{
  "num_hidden_layers": 12,
  "hidden_size": 384,
  "num_attention_heads": 12,
  "num_key_value_heads": 12,
  "head_dim": 32,
  "vocab_size": 2048,
  "positions": "learned",
  "qk_norm": false,
  "bias": "all",
  "beta2": 0.98,
  "decay_shape": "linear",
  "final_lr_fraction": 0.1
}
Each number is 128 + 24 x the weight over its row's rms, rounded and kept within 0 to 255. Layers, rows and columns count from 0. Numbers have three digits each. The size before them is the row's rms in percent of the matrix's.

# layer 3 attention value, 384x384, rms 0.161, rows 98-138, columns 96-191
146:148088098128123130141116117123183123159155142164141099126176128131146124122106164095089105119165087133156143132138162098126154129154111127133109099112100109159106107145149119146130127140127133132153123137163129124116126086127087108123126145151134134152182122119109104132126126156095143069
135:112147142099135095104167134128157107125097128081145135117108113118129094167145109133126137118123151100169158142115114102179117131105101144120121095161115142123146148119120090096133113157095095117115156153153159095121137113163124114161132163093141151139177155150097164142136151087138084102
150:097144138102122124101091107110122122165126107100124098118114108129077111131140126103106133140114092179139099147126090128097156155106158100134098150094114117109114161137146152115159144132173154136088185112145090175102118142118152146141161172097113137125152138154084160115113101107111114165
141:155142157108151156141168167088127103101119140160096111106153215143118157134116113152142154161149116133130113141135102122080143111116124155129116151120104115089127127115109156113101139141079156079135154107141149118089094104147105095116137120169105122145083139134171065154106122097129169153
144:130070131082161116170148132148123128079127136086123129151138145123136102101142097137148124156135169137124127115150137129121100107126170085132107174115135076122106112092112120121109142137139176137125132099113105079149145078161131144193130127106176171110166144133152082104118166113138123153
146:169139097117126061139144132138148166120104134124115167156170156119086125167101114126137142118139134154127106124130087137104124110087102123163129146088136125146071139138125128084125124112161081163162104123103112141113096106156132125140175117093152163114104068119131124119131146118168128180
144:126136099131161118099137137132113092116112157135078129132126174142157114123157148157116130132123127130126102135137123131110096089153115134105128129136093137149150122116138138127120171100139142132135092110100099130097141154166151132082150112135129124108107142136129123181132134116118125153
132:133142093145090139117105143154134119097117110169115142149113117155128142125165135151126082161106156135121126156142128118106119163115144120122132125109111127154103124116103146097160090122145118114163094151185153152140151182130166100127151166147077124119168139118104099111129110148085122098
138:139146140153137133160121126142176150151155124136182145116154129115119086157123173146111107120137110108088097103105158145166133138120144106108187110140182088119116136137123170122097067127115134124114128138155092164148133165080118077173159106092133117103135121084142118103144146124084142115
139:148147194139165126158109156141114126104124160124115171093121073120114117151150167178166121139100132115121141141094097088117113122111091095116123172145109101131118117093076140103188106164124141138140141114112129119138100126107102133124126115117108101138131132124141133124157119142129104168
147:101066173123149087114132145124124156125157130144150115166154119157092123124091166144116177112116115123121147122138144091155139168136144131135139104130164157114143130102104127128103103124092116123125090119136167163100104128140090150114097118128112124145097128129130217132137123133130086117
133:144136118152157115131086102120118082146119121087151148085106092133121175119126117119094122141115133140128148126079091118133140085123118145150081142087113155106149140163120105139117148132148135145115116117157133125148096151128141180131127165105157135140119108146096106147130133098097113135
145:131208123136083127121133124153117094103123148099089126117125101114110149109123095158151155121126166146147125153118117135095122142092119122129130109126150134099116139137153125177138109114074157158131147148126120140128105086125108148106122103115145136134106115103135060125137109096141165124
142:118148131153111163115137148111146142132156097150090157076120141122121146131103122124143064126085107141127135128128118128158147147094102109095152095139101120098118149109103119152161109064139103141131135126127181061152117149146101111146133132153100118130086111145084141121173134135106113138
136:164126119134107141108129147097116148119124130100143097113121129123106152190100119116107147148135074146113130118109112110121165117141146132133142090184153085133153136108126151085100125155139096100096115111101100115152160141163157141172109126149155146130145156128132117139137148150158127125
144:113133146199163159149083135142137157148116122160152112132125114131127074094168140159159142108152123127147158120106121146154132143112139133125128097134167116082147097130072166083114100110144128131145107129100122122121133131087113131150103108132075140147133126142111190134070161111083081131
151:143150138137129110146130126152133128122129112120127157114151111122108085143101157092128085115161152114170121101181126129120179078130102137119147169162168115158180116125126138123100161118133108094172136164151116158160122113155104157129133068086147128156104093151138139176180173113115144144
137:107135119131099144104135112177080175098148129096143151113113094135152146130124112130129106124101135148131104107075176116128123119149142099101107178137140087114143153125142112110163146093117157147124132121146087124117145108149140103145198117127130106109131149118130134130086128108128058113
132:126168104152119143129134093101129135143156122114113133156162120139176132145154164120157138172109118150162114154126108125129111139132127108144174174112143133132170141165139116141133103153143139073100126123143090136102150125080100110129109128150158131163099114144128157123138086118146120124
147:125074105157121152162130112114155154148119120121117117122174126115132119144104149126112124135105151137124182125080162137139122109142111121144106083083138110115138118120126078131182129136112103095120097147087146105129147102107139107140091114115150161106105152163120147144148159140116150147
139:150161157129122173149119123120122092113191141131167117120120131123070087177127177159118138097091140139165132094128154151166113091112174159090133105132149147111118103131145130092108081132084097175119153149129181092119142162137110136152130115075105120143142115137166127105155131121131140080
133:146088108132153142108117140136119143122113141086139100145101193091145093130076109121097146164133124109133151131118174089134096095143132129117147153128145121096164125128074135146138113147157117112126142098107081076158100106138133108134130124166129102165133136128116122178116117104135151155
136:108104136126152122124075114136113131166116077144148143112134102092157136142079154089095141086088167116132148121125119161184136130094135128156124140118129134134131116112147118170133109128125127111150147139132106112171119106115135095103095120108172101137124124089065168130107101108142108096
139:107164096137165112117132131121170112091144116119119115150132094089098097153122098119119139128101124122067129150133155135141118149127105165132091151082109137129133127143125115116172140154125121075137127109100127098139114128144119170112176120133142134151126126094164113120122122136136088106
147:155119146141141142092109142121113150130119089136128108094121135124099133138115157143105168127137103116128076125168124125134147130122119146167176134136122109143091139160157132132120169117113141131146128075144093157118104151122137154111137072130141158094132177127164118112165112160159129136
144:128083134119153069101096123151126153125140150147124102140111155148109135117153118113142114133079149102153177126113129138163122102092082150154092162128149149130147112107073118124108131146123106165180120123129112094109103094127126132137133178109076134105068140134169140143161142128097123117
138:164117126134148154098143160094113159127130118151111132119142142127099155109136199104145142119174114149146155132109165170095165115148130122137137126142142154126100091138139103124096092142116120120082105121118116139191098117144099150088110136159080130092168062148126119083131126083119149168
146:125118129114149156137119146078110153117110158134139110118165147130117146103114086133124074109127106129165126203147110146134123102123125124125087154146138124084165134151125083116122132121160120113182090119130126113107151120109125173128145181190119118116106093131153111137120161125159120128
150:136111134130151172123167127134156081120161116094108131118149092143154133127137118128122141096149118133107118141110094110112097101130096126136116129101092147167146121098140129192113136122089171121167154155110142154092088119151131113118164163146126130160120152096138139134151153136151130130
146:106162124121107143155141152104142119112133147110164127132125144124135173117121108110126142161110114095147105131156121131135131135184096135142154091143135104119121143100116085133172094101123128124065135099118142106098126123082095130128105114142104142163090157092125100099138177144125108075
075:123117062100136116133118130129128135123108107111144086154088156147122118115143129152082113090115126111127129094102152147077137146141145150154120114108129115119150168131121083124108095133148135156109133078138157120139116119118138144148125156112132127163093131098125142092145076116117096138
077:136136150134139124130135147117133136123157144104097155184166138132176158116136148135114122091107099141075148132121114125085116161173152086147069133116110100139152141120133120112149130128126089125096122132125152153115114113109142096139081135123145122126105084143068181162128124101113082163
079:107124151171142129156151146117110119147118127158113111148080116170123135116102113152113133116117141112202145122150129100121192160152108151101142114120143154152144188162100106138154103122144168123122125108139127090119114115099151109160112173060121140127117154151134157163125113081150130116
083:172107133136124079094193115140164142123145142140167110141169125141112132123158153117123119129135109121152124113147094122104164167107153180113157117084171103138159158150097112144160110081114095143135120054109149178111142166146145118131174130141123125111124078134137152146100132159108098117
079:126149112129136123096089138112114141126129142083143162130121140112111141081155116116113138131139092162093072150125094116109094104155112141103102136123141105106114130109144166179178153097138106133156108132107114096084139139123135150105142139133147119104135136128133115139119135131132114119
079:105131139146118154116136142110124116116133120115165113078142157126131114124116096114153125184134172166127136091140132119109115107141113140134113149147114149183173099133125109152113132133131121126131118109131127116138100124158083141118165113116133115102150112108112109167124138147168162162
084:143135169140124136128134145094092117134139109151083125178147126156154131160104130139123117082091122099128152130150113126134169146137118162139123118115121133129142157110098112141132097140142071150136096091086133148149128094118143156113130135132101141107087079204140160088143105121114117129
074:150150163123140103155055165120136173089112160145120129112092158096124104126121171132100144109126141139110124089100113109130103154145124121125121120121149126151148144136120127096142130101180125138139124100132148142142152150143114082143070140139145116094128127162095141091184135098123101130
074:088153171145100186133105151126102091114143180164106146096134138149119177133131118122099174110151119183102124167133068108133088063136103102116110118115108141125090067130115133138093132093096115126150122148101146115110135124100120156139102101140129152136157107139135125144096125107169080169
079:156074159145144089107171157116159137101077109144147088135104126125114085133091147134098113120148124139157089104166173127131127129124148140126106127152149165134132160095113119104161129144091126116141124131147149121082087078127146120137137147105130103151120167111125159146169107087177140123
079:138143131107152173146103111156175157121085097164157126123113162136093113162136133137131161145140123091135151106117139169183103132140123154132153121144115100099143098075118149127120135135114140107144092094140103147149126144100117128125126102159108130159162103123128129083092148181137172107
# layer 3 attention output (transposed), 384x384, rms 0.133, rows 98-137, columns 96-191
124:156155165146143138121141120113128185119148084027164126085099150112087105111156118150142155134177137105116098121172138144160129098108134106113149105124133141113122124111091132090141134137089139142165102116105155112144113099142162117122129142127151144127118102120142121120120117106154125138
118:105139119143127154139172139091103122129126116140123130118109138122118160140099147141175107114164137118130137096175140166119148122169127129140128115110089096127123121136168145114129125116163139138104110130120112121116141130181156160111117130134120126135105117136110095133053145151104198123
125:121169088141144133152135127132139092087112153160153124104146128129138141132143113112169132130152156097110170117127137083100099174144139116131123120114150140150121089135125158094118162130091099124147090132132175142129138105137085107166143097163127111126104117105160118167133128110111082105
121:109137130154137113105136128120113155156110091110165153116138112117151156078095128141102089117076141120117139141123153128164111159103125133115109114144146105098100103119142144170110155127123144173113094080093120122140144176104125149129119129109152132115124151124132136140140174144148121102
124:144145127147095100116108140133147100144123124135142130159140120121110128176121129109094141092163123128111145122129127135161153153124101137135101124109125135120154137177163109146135070113144139131078124123151136123119156135149091111087135128135110091167181137093096158114103131133143152080
123:134139157160117119108145133110140113085134157090169085093100134105161128112174128109130114162137092142101134128119116117139140110128154101149122086124133132097136086151096139142148112134113192108095123154133138108131133113123154114136153155135151136153131176082134148131106097147086110121
118:168133129111151136138155129137171151195103125138137113132141135134129165106127151108084101167125127156142163133139126152132130148152110142084084092148140094110065134128100133116145103141084144139146155106156100141146145124069096126131144129111155103155112107124136138107118142155141097142
117:136099104123130160120140100130165151104144117075135076103166118142100128128091143099140177086140110060114123103154110144177119123146067141134122145127148143126104081121117131148124136155118135116131142104102117087111153075129119138120159107131168139098128073084160137173166147130141117128
117:087134081144101164152144142113123136089135120124142131118134145131128137116134116122168154152129132159195136114151118121110107138163099145163073127094115118164164117110114042184135204126178166108154124127168131125109079132117158075114095154155176136145113100137141136142125128123135161128
121:172143065144086175126150097128095093107106122130135173176121181142136155158129109057088138099105141131129158124106122172176152155145103151089105126127148116123168157172164079159076138094139088157160109094127110163146115112163130133163113141150143105119122140121146142117143118174098176101
124:171147120160169108155163132142131112104121125139085158138094144127117116133181077139108087158129121148117131149143101150122119141136123121118148118186105132137113117095166079154147144165149118169152128093155122109161116113092129127124117143152145112134137125097159124120154150141100147156
118:078154138101114142131137182106120116122141116154093131143110146114145104106141133155135124098175128150148087124144145103117110126156127119152151127198139121130094098158114155083120150142107102145120114122141119118117156131137163106128082115169185099197169121098192169099100113146129160125
121:146062119136156099140122110144164122144150142145152144136105140114129110139107152152097105132131078145112115119135140129140110140121112141113155122098127153126152098141116088068137127144159103097082133118119151138160116137122149182141118092113125120108135139160153175138107130167139160079
118:121106141121112124189118106155135147110131151148142148105150123123119103106156103082138129155118103094127094157116133093108110132149070131128082120089147112159112111126181135095117123144181145083119123120114042197135100147129124143112161146118099126105181149137135107141186113087112154144
118:086117141122106155123134156121135108123123152169118116146159074140121136088172150191154119124149176131152124126154134129174126142121112088128124099086122163141074119105088147145104149091135137132152103120095131133128136168068102149133163118102117147137174150139113121134115114108116130062
119:132140117103061110136142108141141092135118135189118190113141141105140102150116110127080141136171116123097111133154154104094134095143188151137120125129101096114161183122149096142153175111116125090135118131157127146103091126143139113103142179141119095114095097123106086155110127117119140133
126:112104122116126139118124119090123118088111146126113129143133124147147109131162116172128133140123132143084122138096151102107055125145151121144099120098108112094138148175148124116097113104144111170081124123087145117106144131094110115106107132109120159105100128126111085125129095122088148110
122:126133153114137133154158123137158124146135129144088100134140101101116116145154153108141129145130109088126158141167110133124123127114113146168142107116119102151096137090116150133128081137161091135121116125098189116122145140136098102137153132132117143147132117158165137135104178129112151149
121:093108108139163140125087149137113120152132145160121156130133099124109101182132145181110122057133170097135155174146091153146142118119085165168110089156130157122103145150143124121101140141079177148110141115103156128096136126139136142155137170119114114150167146126105116127108119146139130130
126:118161133115136151114135120168121088127144144136126139124104124134127174153117136157152106121126143134119135165147093085119111152134126142110135179135123122149147144155156190122095102138110110123126134108167115139146075145125097118153117109113144111112135127100146117119089107145150114125
120:145130138118129128138115142126155163137125097134136128119144150133167165127096104112153139168150121120121140140145115138106128179125122131129133071114112144106101142147107088159124189161180124142123141107135144121120105126117096123097125077178099148160146129117118154172106094108119121151
117:126164109102139105147170094179107140160154107131125139108088125117140156091162123168133105100165118155122131100144132115141135158107153114152119119139079131181176149158133101130127170137114161162103149136089113114095121180124079126143123155122130080124143127128128105116132119186117141135
117:131140142125139136137134141099138116079105132109111099151127170111121117102145113173147120163158112135122094148133162097080158119129105160154116107101083123134108139123076131108171144095100111118131113107141107157121143097132106146100164138118118124118122162160117151114104158143134201125
124:120106130131123111125161152147068129146110145126147094106111099148082143103141133128084141124198138124121120145115134136137093087137107123159138113176144169151111102102113131105126183131131152123148158150159112131095134138150083140121155108149097084106127154161124148105170102127145145130
126:098113101112131103099124098153076122150147111121117127109168129104156149099165143128177125128118140155141129183114124123109085130189139125129113167103146122085158113082111114092179101136116145106090126153158138103148085117112110128117129167115098131197098158121081158171137150133123140140
121:137124158116151145170096137122122111106110107106115130136115118123091107148081171174110153101128120171129126126108084134103108132168138106153171107117092108126120154139128133125117136147176138103106150123151137143131151111141143170160128120118129103125131135053129097149132105138131116120
120:116163161146083121143127090178125164115146110119119117143085145146146067157110101180121103098082164145148113114118141105132126137136130158171142123160136145150117178130124139160151182119140134094120096108107120119105128139129135121096126137126163140141102187069135107137115127118125129115
125:197109126134096124134144127155149112145124106133131116153125128142146144119219149100183180125162125127106124078165127132129134098157148123113165103121142142126124136087130161137107140136085094113125142129112162152126152090084116126115135122105107131162143145129119142178100120095125093127
121:092147136067092128144129122154119137156097108148108130169109137123120142090164148154152145125094138160172131124178157135165156101157114118132115149117124095081090121154127151113144126135146080132139117140163154096126088147170128133174088081138106134152107098153144089131080109145124123133
121:157053086110137129108126118110096171119140102153109115114154099140154095138117137101123154127147114125074129136086131161117144126144115131105096099139122122168112141120138157082129188131117135107141148137137116150144096113193133106140190099106138155124146150162154111138119111121096137145
077:136145178145123122124133118133108124144169120150107143130176124138154130163138105112124135155165097173097134131117126121169197116091114072153112157130089115126152121140170134135190152139104146118146097120108107123111106113155111130177143131155111141093168139153158132135116127131131130151
083:117128111100161144151138123134141123137146094119125111138104126131143111159089145117122160095155155165175088139110169138122156079136100134120175143095102105095158109155136131128075094146142174122143153134146136133102162187128131156130142147139115157165107157121137104111151087140177146137
087:167119117131122102107107129123152132131164119097128110090201130082131136110117091096132137141119125143051140136109135115124145097090163118120105141119075106093137105091156118110116111165103120113155102142135116139122152137192130115125160123161095123136116141146133109085154144135106110113
087:144097126111112143153115152122106136123118103123089138135130097162129127186114128145107141109129132092164140150136142160145128072096099092162144157141090154152130116137156135107127161159163150137109137194142107109103100110126112120097073129147109122139148184144171101080180120107130145135
101:138179107079150091148152102134158090128111138155116118129101144144194107138100138135178118106114149124178120105114157146101122138138111150144135104093172123151130141192110107112111078138116180072138138143151158142117111160104094096129102116144115116151126117119148167142148095129129137161
086:115118074096118075178126114153121120130105081118122173151097144094127124105145150143129145113121102128109123129131088112135143142117111167168087091133187141129087123095150121174185119142110139106117128106119138118114155120087138115154085144143122109171136089118124093136145124138119118167
109:127151159139126122141112072119165110127178123159112115127104132061136112145113108118142123120178138152140096132094149141134169125131136083116126128107091101096152121149140151114130150159144139099124147137131111136074150171178119134146153153121131146152128128129120125141107117146132143162
081:090155076160120144112119105116150098127127123142123126155139136179152169123136117138154128115121153134126104129147183123128099122133137155114116137110117110109130093158131111105095114140107144099192154161159109117146159127105129142133139116071124161152111124094187143141138119128112121161
092:149146126109177091112103120113146114124180120164141157131140147090130097117108154136156102088117162121098111089107149135097146148157106173095113093156147112123090118126137130126129155175194145100118163117162089126140118142112111139144142117130131137149095107085118129164152124153080175098
104:126113131157082160147128123143116137165127095097127152102144127125130155089126091137107119161127088105092169155133143090134133147098171127102123132105113131129152135134158102139093115096149113140107095123101124120169153137152169131126162122156115158088140125147114094079107152153082128113
# layer 3 attention query, 384x384, rms 0.138, rows 128-159, columns 96-191
079:104109099120120154152113168078088129077136170063155178136150151125154126127163095157165113128142137133135113134153179164092137153090120118102155154130109166151119092127148149088153126163121147122133154136115125144147117132156082152156138118151116121163115118136089088159148186145134083150
074:158128119141122123145117148103100140139101108100145053143098132126141133138080102130161125110090127072119106136113138177113138133075076107118137193116165128180097135148138122141108114113168144149122143110137109104131112102098180113114129133131147147141095135105091111157130143118111131111
078:163100136125122155093143117132119085152088110120147142188081101159122182132115140134166131128155159092134110123123157109114113118109141087083159165116169152139121101127131103101133120136079147149095134139159106141162133125061109114115157162137146126118112131148136109108127139140122110177
075:087112111153154132109104128108121106085101214093164152166154162137148112094073116144133150117114129115123107103161124136169114161121127147150120096116116136121089117106123152141187115149120109099122127127147144102130141132151101078184124117140145152178131114116116090147116134137142121141
077:130108127106101124112147131108120163140114142088108160094114132166078133123143118147103128110145109104125102115118113131136112151188136140180108139128144145167153124136113118142126135132168134133125115115128135124129141129157134142142182097139139141136155126145120111136103112135116100087
075:136135133121137167158131131118142160122117121077126127111105119123103138110130124119111125158126112130137118136139092126127112113072162138079122122130130145141127129126128108128145087130153125144124116141140081156163137116070098144092083135113099094151147168148122137135123131107133108190
084:146155121128132125131160156094144144110112154123115084110109102174157146108118124134093137143112140116163114128124116137156153126148106156094105108092146096159123087194109156130140156105086175121128117142128125140113089104154100142168123113149138145133132120101122176158135123128146073131
079:145143123114152128117121130188145099162076113083097140133098159146128162150117127115112093166128137158150101115136120166125070120089134120149143125136127145154124086091148134169177149115110142147123120175149149103114151119093089139156116150100158111118133121138089149111159103096112122149
081:150096140115136147115107119117061137151167107084094138112103100121144081072120110105123120139118104160104107098149165125126120102126171102140136128129079120137126144121164149208137121132093059163105137139099058114116124071111145171098117172124120118119101131168166122105133138126144115128
082:148128149077070128166148115140125153139106101163184178133101123131129126100128146115122157171126084111119125125137144137131147133130185124150094167121136146159139102108104122168158154107113144125150130166151139159135149100112109138134188137157134155153149126127109126127150147166097148158
076:148130125059125145133177150078154139145148150117157143115098098121174165132119141133149157124141127176117159138160133118122102129142161062142109112128126152090116110147101134133071080105120138157124110121159140162108109127102154139111136115098171107162121142081149116099130160151157129134
079:115143113121120128120085099133119142102124116149113155129127120115125114121139109098113110131117117101115100132145152168077122175141088121129075162160110136081077118122176074108157113171125119125122137124136158092084094183147130127123101099125139162142150155125091133162079114111147117175
083:115183109127116146140121113087127170109162137147133131140097108136173125150151149143149125116167113107138097119106121166144111126116131107155106053129141184165118153134106145133161127149164167158131110123147137115124146148103133123120137102098131142141102131082102121140147158076109103140
072:140155175087097100120120112159127077104129122162090122116114132114145127125139175150153167093117147090096094112127099150134148155138115146122169156140150108141188139154136150163102134100132092088170129116137147079121169138133083107123122120112103155146117122097130105160164098130144103149
077:125159172156108130127123130140107140169152188164139094113114103145114114108147144092117128139156104133130108102128105165135169137099118103125081148104143100150152145173116115152145081178146147128105131109119106069127145138119176112132081105140167116152145102108122127137100151111125173110
078:133143140139136110087149090131127144079080132126119153145117095145108128102114108121104135117111164102141113116124115112144151074166153104133193141134102130137130106130142146114093128111113136117122137132143146155114094116135157165129125132156126151108130139139121100115131151132073132114
081:130143128105095140179089158080118139122100106094116121175128137087160151134195143112100168102120104099143137130094116096120155125161091158139114131141102098115132165127112159068136127129168102117135123129092084130080144129089136102107152139135108142123109137152138081112143123115169107115
071:145086132132094116183105152153122160122187134150140115110192120105144095119113164118134125128177124119113145147135094121113147139128132140108102083138119115123128142145102156100136124133168091166128099060151136104114114160124141145117131110113089131123098129166149093181104109146068144135
084:113113127208146161139167139153125138157137115090181141145076107114138127113063102079163083147095089107144137103145125119114114127069147134134123108120091123140105128160124136130123124130160154131129148152147093139142098128130067137124151139161152107135166123091136134136118109121121123156
076:160161134153131158139091151083139123113167105134128139169119116162128158133149117133145074130103132149136167135119128146128155103148150092154102150121095161128151139114113163103137124107144171058130145129114116119086103144148129149130135146129114161126117166165099117122150136151149113152
083:136125110106103110126133135126147110203111133129104156108097111116117149095194106126123130161120132123133124097117106133143147130119110134108140121126105137108131137146127112168156084131139130143108142146158128153157119162117129156163150100105120097097132150085130143095109115140103171127
083:124125136123139125163118133119162121198145111128097141124092095118143167117129110126114125142105140133089151134131135173101099125128128143141133139114104143122139132115121108138116152142113089134137144148133139094114118140085106164097165160099123104130106109161152128139101074157125181144
077:179123156069090128146127115153119123108122164177127196174085158156162117129106138143115127127148130175154139119095129161092153137108115135149114078138154154161124128144093120092119141092170139157154150106107149117143142145052114100180087136125146152144174129124112111094144116160107142122
079:108133165121177133148115135124137126147156120140135136148152125126111115116125121115156068122108151123152117107068130145125136101150097129126109139120146084132088114159112108160154127115148156117151112124134152122084116136118149118112149108125107120146097167087116132143133148066133132112
088:110144155105161114105152113114109139117115155116167179099110127128139106158122157140130129124149145118117119155109145135114125097091139170117135137137152143122114118138110118118161114127169141132105113136132126168136115091091107110114144103164142112094115127137081093131151104117117112122
085:095132102101069119093150195113103127141059099125142134131119127152116116124111173143135132137144103151115142118128122170123090168127159120154126178141172147133154100125140179145140095139124118145165129162122201104166136099152133137143114114156133106186126103130109133108137145158155124132
083:147146118119156153092134145118096137130126098141090150123150126135131111126132187149157134078135148121137122134141129158106140127119092115131127133131125114140125137126150087099094172099156147154136147120133139167123094112102135120102142156112116118125092116098130125131139132084166057092
082:114088149126198147126109113099126098125145136140151144131170135080136078154118102118132159114143193149139102127099140108169158089097101125092163135122117155106148150119139098138148120126137178109131083137123165120143075122104108117089170173117132152150130140110151130133113105162113119093
078:082129131108131083111117087084113152127151122148117129143150102115139091107112135124126127100143131098102130127130125138132127150149142138114124160134159116120100102126112133146164142120137101108109084152091142096112105115094122136129106053134157162137136160099117157125141139162128110150
085:112105112139130148128100133128092149123122084164170153150166137134156128147100108121131102123109158147155132110130119074100084110070118153150149110130146149122127143109128131139138087112154111080130137167136135142140071119065102177091109160136136087155128121118100129131169096126110127142
085:096132116155139124106108185096112133114145162150131136123136164112117104098104151127152113118096191114115132134156098136144149153088147142112121121125093118140107109138134130149118100131122150149145124175099148128083138120137118151150136109117125088151144106115118115163121077163167082155
079:141209141098145119100108132136151122102185116193105127135112126100140112142120078105130145133125139121154177107099161137143121126134156138184108121093149105079154120145093101164140108093127160133164125140168139089104098116124139174115105152091116164130150160110135116075118096164152127099
# layer 3 attention key, 384x384, rms 0.129, rows 128-159, columns 96-191
077:150133130112175110107140121147126118151130190161067102125116183137134165115120152113109125157097124119088125109099150118159144153112112130137104144121131107089106144109124127177093114123136120112154128111144120142129159094129109118087147100153163150109136171117137114129088169104115103156
079:130176153163132169129112168133129150157150135177117142115150146145128141113139151101119095133107154132099095083090121104105115142082131156086152159138150164156120120156112119135121152164132150129123095130157136168112111147097130124110128121114120166124113120143123091116142104124111133090
078:172162126144124100147135108105159123104107095154117093109124144141125123149111126152111144153138085180123128128135189155133130152145085166082143098129111132155132123138139120153135170119089146140093139109110112147128137118135130145129099136131147099110118109124098123138137108149132143121
081:145127133113077113126123114160104128122150131158115097163140141182062137168147099152097115114123122113088148131117131123107117126114092111127106109110132105147108082159139147144116172124098137144131149121062131140086129073109130141090167145122103091114107141140157091143143125109121108157
077:105089078124147108141147168131146098115151079111132074140123156110125123097103113106139102151115111102085117101131118115176157146133125155094114133095098082127148122126095129115186141148083100099076103078162104136121105130152099172110088093166152106138137113100089144159139104133106102116
079:168127149148118117119123140146125104084100075163138151102124171105137101110128131099083107112149155122141119116142105081132119123144137191095106133133141136079122168129097151155106091139112086135144121113130121099099138156130154102115158119155143156131137110192090118103151141102111146124
088:126151115150128136151181073168132097122125109129114118167166165117123137095133122145161129148145133116108133089113150122118145122138072120096165126132155118107137131107124176164140160121179072147131136088139123108093139123121139191104137110143122088109099111115122114130122111100098177101
077:134153157096111123132162075082150093116135166115124136115135127142106142086133090169116166126123085144105130081144093095100122127113109142079118154133126106151172187103108127129134111129131143159119117095062113175127135099155130130110125067155155133138121166126083128099117113117104132135
079:128094132106116134129123170095136137168158112122152140099143107142092162127109178112111113168158115121139127176148092151157076086153174141129105177098132102211095203120100146132099159070117142132128140106108148116135104109138117098151092126119121148156168130149114137126129097157122115118
082:139115123158114163103191120102142139094102156111110112092133129151136098150127092118072121113145123148107147141151136132122108162150096134122118119150092103110123121138157112149135138099108140115159140140163133092159119124151141122140113154118154131143109116137123113167138141084159146129
077:128122138125172117121108122137136164133101148152113122197129152116120083174128154142108134061138123117129141139096125144153108119129160171096146177108104078131092175171136126117146102142174128098151131132167156090105141135124121133130168180121100167129110152165113129124108142117130118149
079:132097133145145107129162136119130130091132107131133139156090150163121160123157117114088143124127130159159117114120109117140147129118126141123149143120147087078139094159121148125128095112139130115170133134136135085127179117093134101099141107127129080108111164182112113141110133129098173117
086:168102155127118164132178139152084143170110131152118121126191124127116144135131079150127135133119156107118125127111180092109124133162092130089137150130125112122155129117167133123136123158172156113115132127112094079148101120137147121092147145127113143084146168116117129126128132112129149129
088:106133111153153112101120126125152145117175116115091126066144112106144130152120133152126116123170103123118142097123098113136119139106116123109122093099102093147111119145147133165145151158142130163142124128186106105105132124154130118076135132111110070134107117162123123120105141114119156093
078:137166081116145100096133135128099123167177151122115080155126140119110124129111099127156104112132153100110102138117129148150148135150128113140129147122170154131135140149185176145075123110106140126110069109142137128115146144147093114158147129152117086104144151163139126166111106141148142111
080:082091131141110111113136126154112131093128125126128115162117149091132175147139127063110127124149136105124129139164123143156136158114143161097085132077125102112117138150151139088141124113154118112141083105117100116131142117119157147171163146064171128156119143133119106134126104136190107162
077:149198120081143139136108127124147132124170131091137122104101119152120162102128165111153120113162122129110126102175111132083109107125124101114200122075126099125133127142126129131163107143132116133116154131149135143092155107116135120133096137111124071131152108162121129150118145147144112113
074:181151153135148183089119124109122093119076106125139108117145096171122109174135109095122130116096110145146105100108163110147104124133163119146141074106116157124098135148199142092104184134156144140074095105102105127127140108137168141077111092119110142143122100131118156085142114088143091105
083:137111112115119153128162143130168142125135104183141094063151123125170188168158158133136141104143144135121120123112148109148137138090152116116110147134144081133145116186119122128145130095100114082115143111136140124149101154120130135149108122134090182127116117118127121121157117128103147138
083:160149143126133146137107131098123115142101100129109131095169121177105156133141138132137138144137191082125097154123129163170086125153088149132151121128116158146070152148117158139140162135131108066136127166130143084148134102126139126143128147187127166147145092120137124089145122107151134098
079:166074151120135114129124138110133161144107131083139139129126144132096129158128139117136139099165137141145123153167171139115113109080150125098132108115139100135132120168135163105090099111140095102111148085151130108122083118095105102124130165124148112088111149117127127114148142104159104084
085:136129141083127100131087110101092143144158106145119160106146128085115173103165143121109131153161125162152127116146137128059115142181165152139120154145133086168089135105138185115097094088110083118113110131118188120163147125173109128102085125147153150118117127116121118102160155131120092136
081:105125124104155115117132127130112117126117105138073145120124086149142098115148124126141144100163126137115110133153132114116123153124151136121127157074147127116129189127102113145148126139126118139134169170124096117152139117078135163084154092105115170157149138131111115128168143132142128113
081:094158141184150117157149091131153121097177091097131123101098114166126145097137111135160183155110094111141133124115172108173095168111165163121137155160103148084149163102112139088111104157140105102145168119180132129103139118149123098149137089152114130120111147115138122138163105112113125144
083:132116115155162128120163127146138143100107119112108108130136147168133110135088118129118123090079097136094127127160109144132129142144123121120102170145107132122176133102127130192172133152127132139129150122122146107134102148174152129097092142146107152137106135074124120121123085126133137125
083:096088126157146112126168138127138134146105185123102165120126114142139086157181118119115104109111138105134125146140137129123104133109074113139131116155149144160104082134186136135129141128128165125104152120084111137140150151128148127117100140120133128104145101155156115117122096134106137126
081:138140156120163091140144125117139132181106109125116136123143104069045170127136158120075137155121176148133132132154140133103167109143110106129120110163125204149142084104146122134152139141147080105169127120122169109126141131128100131114120136135164120135132155129096123149122148156147187124
083:154098174134106110159084125138102144066099087126120126107121073130115162143136121105111167144106076148123120090142095119100122123120108145161138109124112165094094110179104172103106140138123168098150118149118083119106145123170130142114129152148139148139115087148135112153111131171127120124
078:120109171139121084105126113108110113119149100156155123127089150086117109142128137134165113142117122115169083150123123143132137156157142131130118104089136092134128140144123145143110153099126177171098188084121093132121131127108115157109122153130150102127107104132150091144139094107088107145
081:108111136111138091125085115126150117112100123142108137140087160101106140135162128129162121160139126127115152160104131157138149163161101102102153148102147158147146134108148065107125162119129175149105131139116142133128099139137095142188140075105135132162072154124143117096161141102115115156
079:113132131105135130120129085148129090124137134125131119140082124125091128107133139183153102118146111174134094084106090119154111121092137141126094132165158118081127114123119118143145155143119160148136121131151096099134109129107065128128162130162169168106146098133144127170160129159103128118
079:114089154152098172167127089118118121106108098158171113116107107115119144107166132105130176120161140151118056151093116150137132123122092113113111124128109153121124120082170110109156151174134155116115140166095120114155087106077083107157171174096132111126124169140171113144148108102170184116